Part of a small language model's weights: vocabulary 4096.
Each number is 128 + 32 x the weight over its row's rms, rounded and kept within 0 to 255. Layers, rows and columns count from 0. The size above them is the row's rms in percent of the matrix's.

# layer 6 attention key, 256x256, rms 0.103, rows 209-255, columns 128-191
size [ 93  89  91  86  88  85  80  90  89  86  86  87  85  89  80  93  96  85  95  89  87 106  96  89  98  79  91  90  90  91  92  87  90  91  86  97  89  92  88  95  87  85  90  90  84  82  93]
[[142 176 195 118 175 134 133 117  65 139 139 131  84 181 141 125 114  95 163  67 145 119 156 148  66  87 115 108  75 114 157  72 152 178 170 148  87 163  96 136  88 132 133 144 144  89 135  85 121 140 168 106 146  65  91 130  95 182 133 131  84 121  90 107]
 [124 128 161  91 133  96  79 134 147 149 126 103 107 138 134  93 181 123 104 144 124 188 160 105 131  98 157 131  65  94 194 133 133  45 125 106 149 107 102 184 117  83  99 107 145 191  79 154 123 105 192 113 125 161 111  85 166  83  89  97  76 118 111 168]
 [135 179 106 130 148 169  94 143 132 145  78 168  45 140 107  76 106  92 152 119  93 102 149 184  62 130 143 119 108  84 122 114 137 110  96  85  91 134 140 180 160 145 137 168 112 140 110 151 116 159 166 180 123 128 142 132 142 124 121 155 192 135 104 202]
 [109 116 119  89 105 125 177 151 180 163 153 106 146 135 174 141 157  96  95 139 116  96  92 101 114 141 115 212  68 111 102 102 168 102 155 149 181  98 128 133 141  95 144 102  83 148 121  97 120  91  69 103 159 137 152 150 136 135 130 100 135 129 148 102]
 [131  85 177 142 182 108 117 161 115  82 171  84 113  76 154 163 135 126 103 151 141 176 139 130 132 107 167 173 123  68 108 121 144 156 177 208 109 129 186 150 204 133 129 132 148 126  94 130  78 167 115 108 121 137 119 141 146 151 103 160 130 105 162 111]
 [134  97 101 173 102 154 169  58 182 141 124 136 103 107 102 165 104 110  92 144 102  81 136 146  91 159 146 141 104 104 157  70 165 137  61 108  92  80 109 125  75  96 182 128  74 108 151 114 115 154 156 161  96 100  62  81 108 116 172 129 168 156 156  89]
 [136 162 126 133 145 118 111 189 132 108 134 145 104 143 163 133  98 224  98 156 151 186 105 130 116  76 125 181  83 113 132 150 103  95 178  78 150  75 123 169 113  77 119 131 123 125 129 134 155 119 168 165 111 137 177 167 122 162 107 138 137 114 117 193]
 [121 156 172 153 129  61 148 171 112  80  65 178  91 110 142  84  82 190 133  99 143 106 143  83 118 161 141 125 159 100 109  97 106 123 134 124 107  88 129 115  78 162  54 138 117 111 173 125 175 121 126 104 153 131 132 118  89 141 125 151 110  71 165 144]
 [136 109 149 196 105  97  92  86 197 140 138 110 161 165 155 164  82 143 172 143 167 121  89 166 110 112 172 139 123 124 109 149 135 192 151  97 155  68 103 156 122 184 153 112  74 129 177  83 100 161 152 139 136 171 120 151 124 156 126 153 140 117 117  83]
 [135 180 100  83 165  82 124 136  86 107 116 127 120 153  86 137  93 206 108 156 130  88  90 115 184 131 117 127 146 105  82 148 144 108 133 122 118 167 124 170 160 115 172 129 121 104 204 141 180 158 123 128  60 151 178 169 156 127 129 180 126 104 150  99]
 [147  45 146  77 169 145 141 162 143 171 131  91 128 160 227 103 168 160 155 111 102 128 183 141 121 145 105 171 114 144 141 117 157 149 131 179 145 162 157 127 126 189 109 123 143 122 115 111 120 108 141 130  69 123  89 139 124 203 141 157 145  87 130 126]
 [122 138 169 154 118 144  90 184  77 166 129 175 167 120 150 102 130 106 124 133  93 159 145 159 146 170 118 117  83 155 156  78 156 129  97 105  89 170 167 157 188 141 149 154 207 155  87 136  86 134 122 151 165 143 164 113 137 139 158 179  92  94  93 112]
 [158 178 112 143 171 111 135 143 215 108 124 155 112  91 137 121 146  75 159 158 164 102 166 108 178 142 122 175 155  98 129  83  35 114 128 132 106 115 140 130 142 160 189 132 161 161 119 193 107 105 137 153 138 131 140 153 142 164  99 118 156 156 131 106]
 [121  95 168 207 143 128 126  87 129 211 168 161 104 173 141 117 164 130 106 132 121 134 120 157  78  88 121 135 129 156 174  81  60 116 156 165 139  89  98 175 138 164 156 117 163 120 116 122 101 166 111 146 155 169 204 176 127 153  96 138 164 138  93 153]
 [144 113 103 134 153 112  91  96 164  96 124 133  94 120 200 141 116 104 189 112 148 134 118 176 156 162 103 113  82 128 169 117 104 127 128 161 119 135 135 161 141 173 159 125 147 120  57 135 157 143 138 124 133  96  99 165 120 180  95  97 160 127 165 116]
 [107 125  93 154  90  98 103 155 160  98 141 187 150 119 134 143 176 108 116 150  99 153 141 158 141 102 104 168 105 104 117 121 109  92  90 173  71 173 121 111  97 130 149 165 163 146 156 170 121 151 130 159 138 128 136 149 152 107  95 142  92  83  33 137]
 [ 84 137 121 119 120 112 128 116 122  98 154 159 182 111  92 177 124  95 180  88  72 173 156 117 111 122 125 112 129 107 130 178 110 122 108 108 107 117 106 151 179 138 138 104 109 106 128 114 143 104 155  99 137 139 109 163  83 177 167 184 183  86 139  80]
 [145  98 100 153  74  72 150  79 148 138 205 105  78 128 115 155 101 104 104  75  70  41 116  98  98 158  79 152 134 108 160 140 107 151 149 138 126 192  63 109 115 143 117 132 157  96 168 127 142 172  79 103 160 135  97 166 135 137 163  88 108 127 114 127]
 [ 92  96 120  81 139  51 141 103  69 120 114 122 130 108 134 100 118 147 103 143 151 123 102 105 132 126 166 129 116 140 117 138  59 176 112 194 120  79  84 126 128  86 111 124 147 180 165 118 127 147  45 132  80 120 182  82 142 122 133 114 152 156 141 143]
 [148 120 144 108 135 157  79 107 141 157 153  87 124  95 130 141 140 107 150 179 113 157 136 127 132 113 123 112 107 103 114 108 137 102 123 112 161 101 143 103 154 182 118 135 108 108 124 128  51 105  99 142  98  88  73  69  98 155  99 126 169 109 130 177]
 [147 110 180 134  73  90 108 147 167  94 121 179 112 144 135 114 161  99 140  88 102 112 128 115 170 167 140 147 126  80 128  99 177 160 111 120 104 124  98 132 113 138 128  77 104  91 148 143 202 148 149 115  98 107  86 121 123  85 105 119  73 134 119  29]
 [140 146 163 115  99 148 140 101 118 132 104  92 114 120 103 112 143 110  73 141 130 189 137 105  91 189 135 146 117  91 132 141 153 111 142 113 118 101 127 153 150 167 142 136 123 151 109 126 128  54 127  80 109 136 139 104 162 133 211  64 155 145  93  96]
 [ 86 136 145 173  76  96 112 119  75 135 162 181 165 133 162 109 160 119 171 113 130 151  97 107 127 151 111 168 114 114 190 122 153 112 149 140 147 137 135 168 126 127 118 125 113 142 118  93  86 173 157 153 126  94 102 201  82 144 177 134 118 140 122  74]
 [102  51 103 135 127 128 171  56  96 157 125 152 103 166  41 146  60  97 144  81 103 118 166 105 122 203 146 118 125 148 104 106 180 143 169 131 130  66 125  98  93 116 159 128 131 120 133 138 137 115 106 150 156 174  86 111  85 150 172  91 113 149 150 101]
 [ 95 100 165 139  70 135 143 134  62 138  49 158  48 157 175 121 139  77 138  99 182 164 133 143 103 168 182 103 218 110 148  67  72 108 148 120 157 138 109 122 135  80 137 101 102  69 167  70 110 152 166  98 144 140 103 122 138 131 158  72  72 155 119  86]
 [114 122 126 121 133 133 164  79 166 111 150 134  56 118 123 215 110  89 127 182 128 131  67 111 112 163 148 135 144 155 134 133 118 163 155 122  96 152  70 137  99 104  98 109 166 108 146 146 125 145 124 107  90 146  78 132  98 143 173 166 142 138 154 189]
 [143 147 158  98 121  87 123 122  97  87 115 159 116 190 113 178 144 173 128 159 122 107 169 106 168 121 115 133 125 189 119  98 107 100 170  76  96 109  73 174  97 117 155  68 126 155 164 173 159 121 138 108 166 102 163 124  99 124 194 104  77  81 120 136]
 [153 142 125 154 110 184 119 115 156  62 177 159 132  59 138 128 181 108 170 122 135 134 171 131  73 169 102 148 144 155 152 142  56 152 179 131 144 184 173 169  78  63 103 134 104 140 134 147 121  90  33 142 105 133 148 150 119 117 131 114 113 167 170  92]
 [ 80 132 158  80 181 175 157 147 109  97 162 134 137 128 138  84 109 137 109 184 129  90 190 152 125 151 119 169 133 121 147 135 115 128 133 128 152 181 125 127  84 129 162 129 145 158  89 144 161 128  85 145  77 146 154 158  82 140 105 134 136 119 168 160]
 [122  77 156 151 138 122 162 145 123 120 143 169  60 103  79 108 133 181 135  85 141 141 129 131 134 210 177 162 103 177 123  77 121 148 150 128  85  36 125 119 169 147  93  93 107 170 180  80  90 175 115 129 134  74 128 106 119 142 122 114 104 112 139 183]
 [ 90 113 106 114 150 148 150 123 103 123 105 130 123  90 138 152 115 120  89 124 180 121 138 106  71 109 164 116 132 156 129 131 111  99 136 108 167 109 177 145 132 121 148 169 116 148  73 138 168 152 151 210  84 142 156 157 102 162 116 112 111  97  93 123]
 [130  85 143 158 198 107 104 158 104 150 146 134 112  93 153 124 115 206 158 133  83 128 170 169  87  77 175  47  66 150 152 134 154 152 158 146 105 111 187  98 170 121 136 161 134  62 162 108 168 110 147 200 129  96 146 129 137 136 133 163 147 131 111 128]
 [ 95  62 125 174  91 150 114 112 139 134 185 112 152 118 121 107 138 135  83  72 179 102  81  89 101 143 148 158 110  73 140 129 186 142 115 126  80 163 136 164 111 148 171 163  77 156  96  72 106 111 123 102 109  98 110 148 148 128 102 160 165  98 105  87]
 [ 86 122  84 155 123 119 159 139 141 107 158 126 130 135 143  95 119 166  81 172 161 129 158 186 130 144  93 103 102 100  74 127 180 132 132 122 157  90 126 156 142 132 124 157 109 158 118  33 168 104  85 117 144 143 138  93 158  92 144 185 151 187 144 186]
 [ 91 154 115  95 116 137 145 104 132 165 132 146 146 125  84  91 131 143 104 152 168 117 156 155  92 109 108 101 112 126 112  98  79 185 112 114 203 139 136 112 159 176 176 114 143 119 103  90 159  89  87 207 125 147  92 114 118  93  95  73  98 164 155  99]
 [105  63 179 185  90 172 145 133 102 182 181 132 172  78  98 156 105 141 117 110 118  93 114  72 142  80 125 157 153 117 112 122 140 194 118  73 109 122 134  85  53 112 184  85 101  74 186 189 125 125  81 192  93  97  81 126 155 152 139 105 135 102 168 119]
 [139 163 119 151 119 178 101 108 111  93 111 139 166 187  89 123 128 123 147 175 141  79 149 160 127 168 165 117 109 134 177 156 123 137 161  90 193 133 122 157 183  86 135  99 134  49  77 175 165 153  53 108 161 172 137 102 133 151  97 158 134 150 138  74]
 [140 169 229 154 122 124 107 100  62 132 109 163 101  92 122 177 101 106 113 119 154  88 156  95 101  89 133 117 149 150  91 128 113  85 165 119 123 106 111  33 141 132 180  67 145 115 197 145  73 104 148  92 138 105  96 156 166 142 113 121 120 184 118 137]
 [ 97 132 127  86 107 121 102  75 100 108 108 130 157  74  76 101 119 179 120 109 152 133 152 166 159 207 150 164 161 123 108 136 151 161  85 168 195 151 136 144 124 146  69 130 103 148 126 146 114 107 154  79 124 194 118 134 130 166 104  96 225  90  93 139]
 [ 92 107 156  99 172 146 133 133 126 145 110 119  67  65 100 114 154 123 149 188 177 140 112 143  94 142 155 119 172 104 157 161 111 122  87 136  84  76 153  79 121 185 109 168 143 152 143 120  69 173 102 152 100 117 138  67  94 140 120  64 103 126 126 105]
 [181 134 119  90 163 164 143 117 125 118 184 125 134 168  82 165 135  91 137 135 154 113 192 126  98  98 135 157 159  48 191 159  99 159 190  67 108 175  69 119 154 147 114  86  99 146 155 100 169  97 111  93 163  81 142 163 126 159 181 113 123 183 215 148]
 [173 109 139 104  93 127  94 121  95 130 106 111 201  93  76 162  92 116 170 144 113 146 132 124 119  76 143 160 114 106 137  97 120 118 161  89 112 135 172 134 179 190 142 211 188 143 119 147 185 158 105  60 126 169 134 109 169 160 146 124 118 124 146 117]
 [182  88 148 123 165 111 127 158  89 140 171 161 110 155 131  77  96 116  38 102  63 108 102  91 151 105 110 106 156 120 142 151 145 177 108 172 119 120 133 155 143 140 162 105 118 128 112 130  98 139  92 150  71 111 145 115 119  95 159 120 109 144 140 143]
 [160 171 106 129  72 139 156 109  94 124 129 175 161 124 108 153 205 100 161  48  80 109 137 111 109 115 149  79 128 177 116 167 130 147 141 121 126 155 140 104  65  99 116 139 114 124 178 132 105 120 164  98  64 146 166 185 184  99  95 139 167 155 117  52]
 [141 125 157 144 160 156 102 166 115  95 128 150 134 119 149  94 125 150 186 152 141 110 139 143 139 146 127 184 119 142 136 119 120 139  96  89 167 182 112 124 125 124 136 164 112  99 129 125 106  94 146 168 167 138  87 163 119 150 181 132 173 150 114 202]
 [168 118 113 143  85 175  76 119 144 118 149 111 136 142 122 109 100  94 160  87 127 102 144 156 129 152  83 121  97 129 152 120 221 142 134 142 119 149 173  90 151 122 103 125 122  78 163 158 184 163  87 123 133 144  99 137 189 152 149 146 176  86  88 106]
 [119 155 112 138 155 111 150 121  92  62 108 124 118 158  41 130 134  86 145 134 175 151 113 159  85  77 134  89 131  56 129  51 143  70 149 129 149 152 101 133 164 127 110 182 140 101  97  99 132  90 148 107 133  86 174  72 115 113 136 162 149 126 149 119]]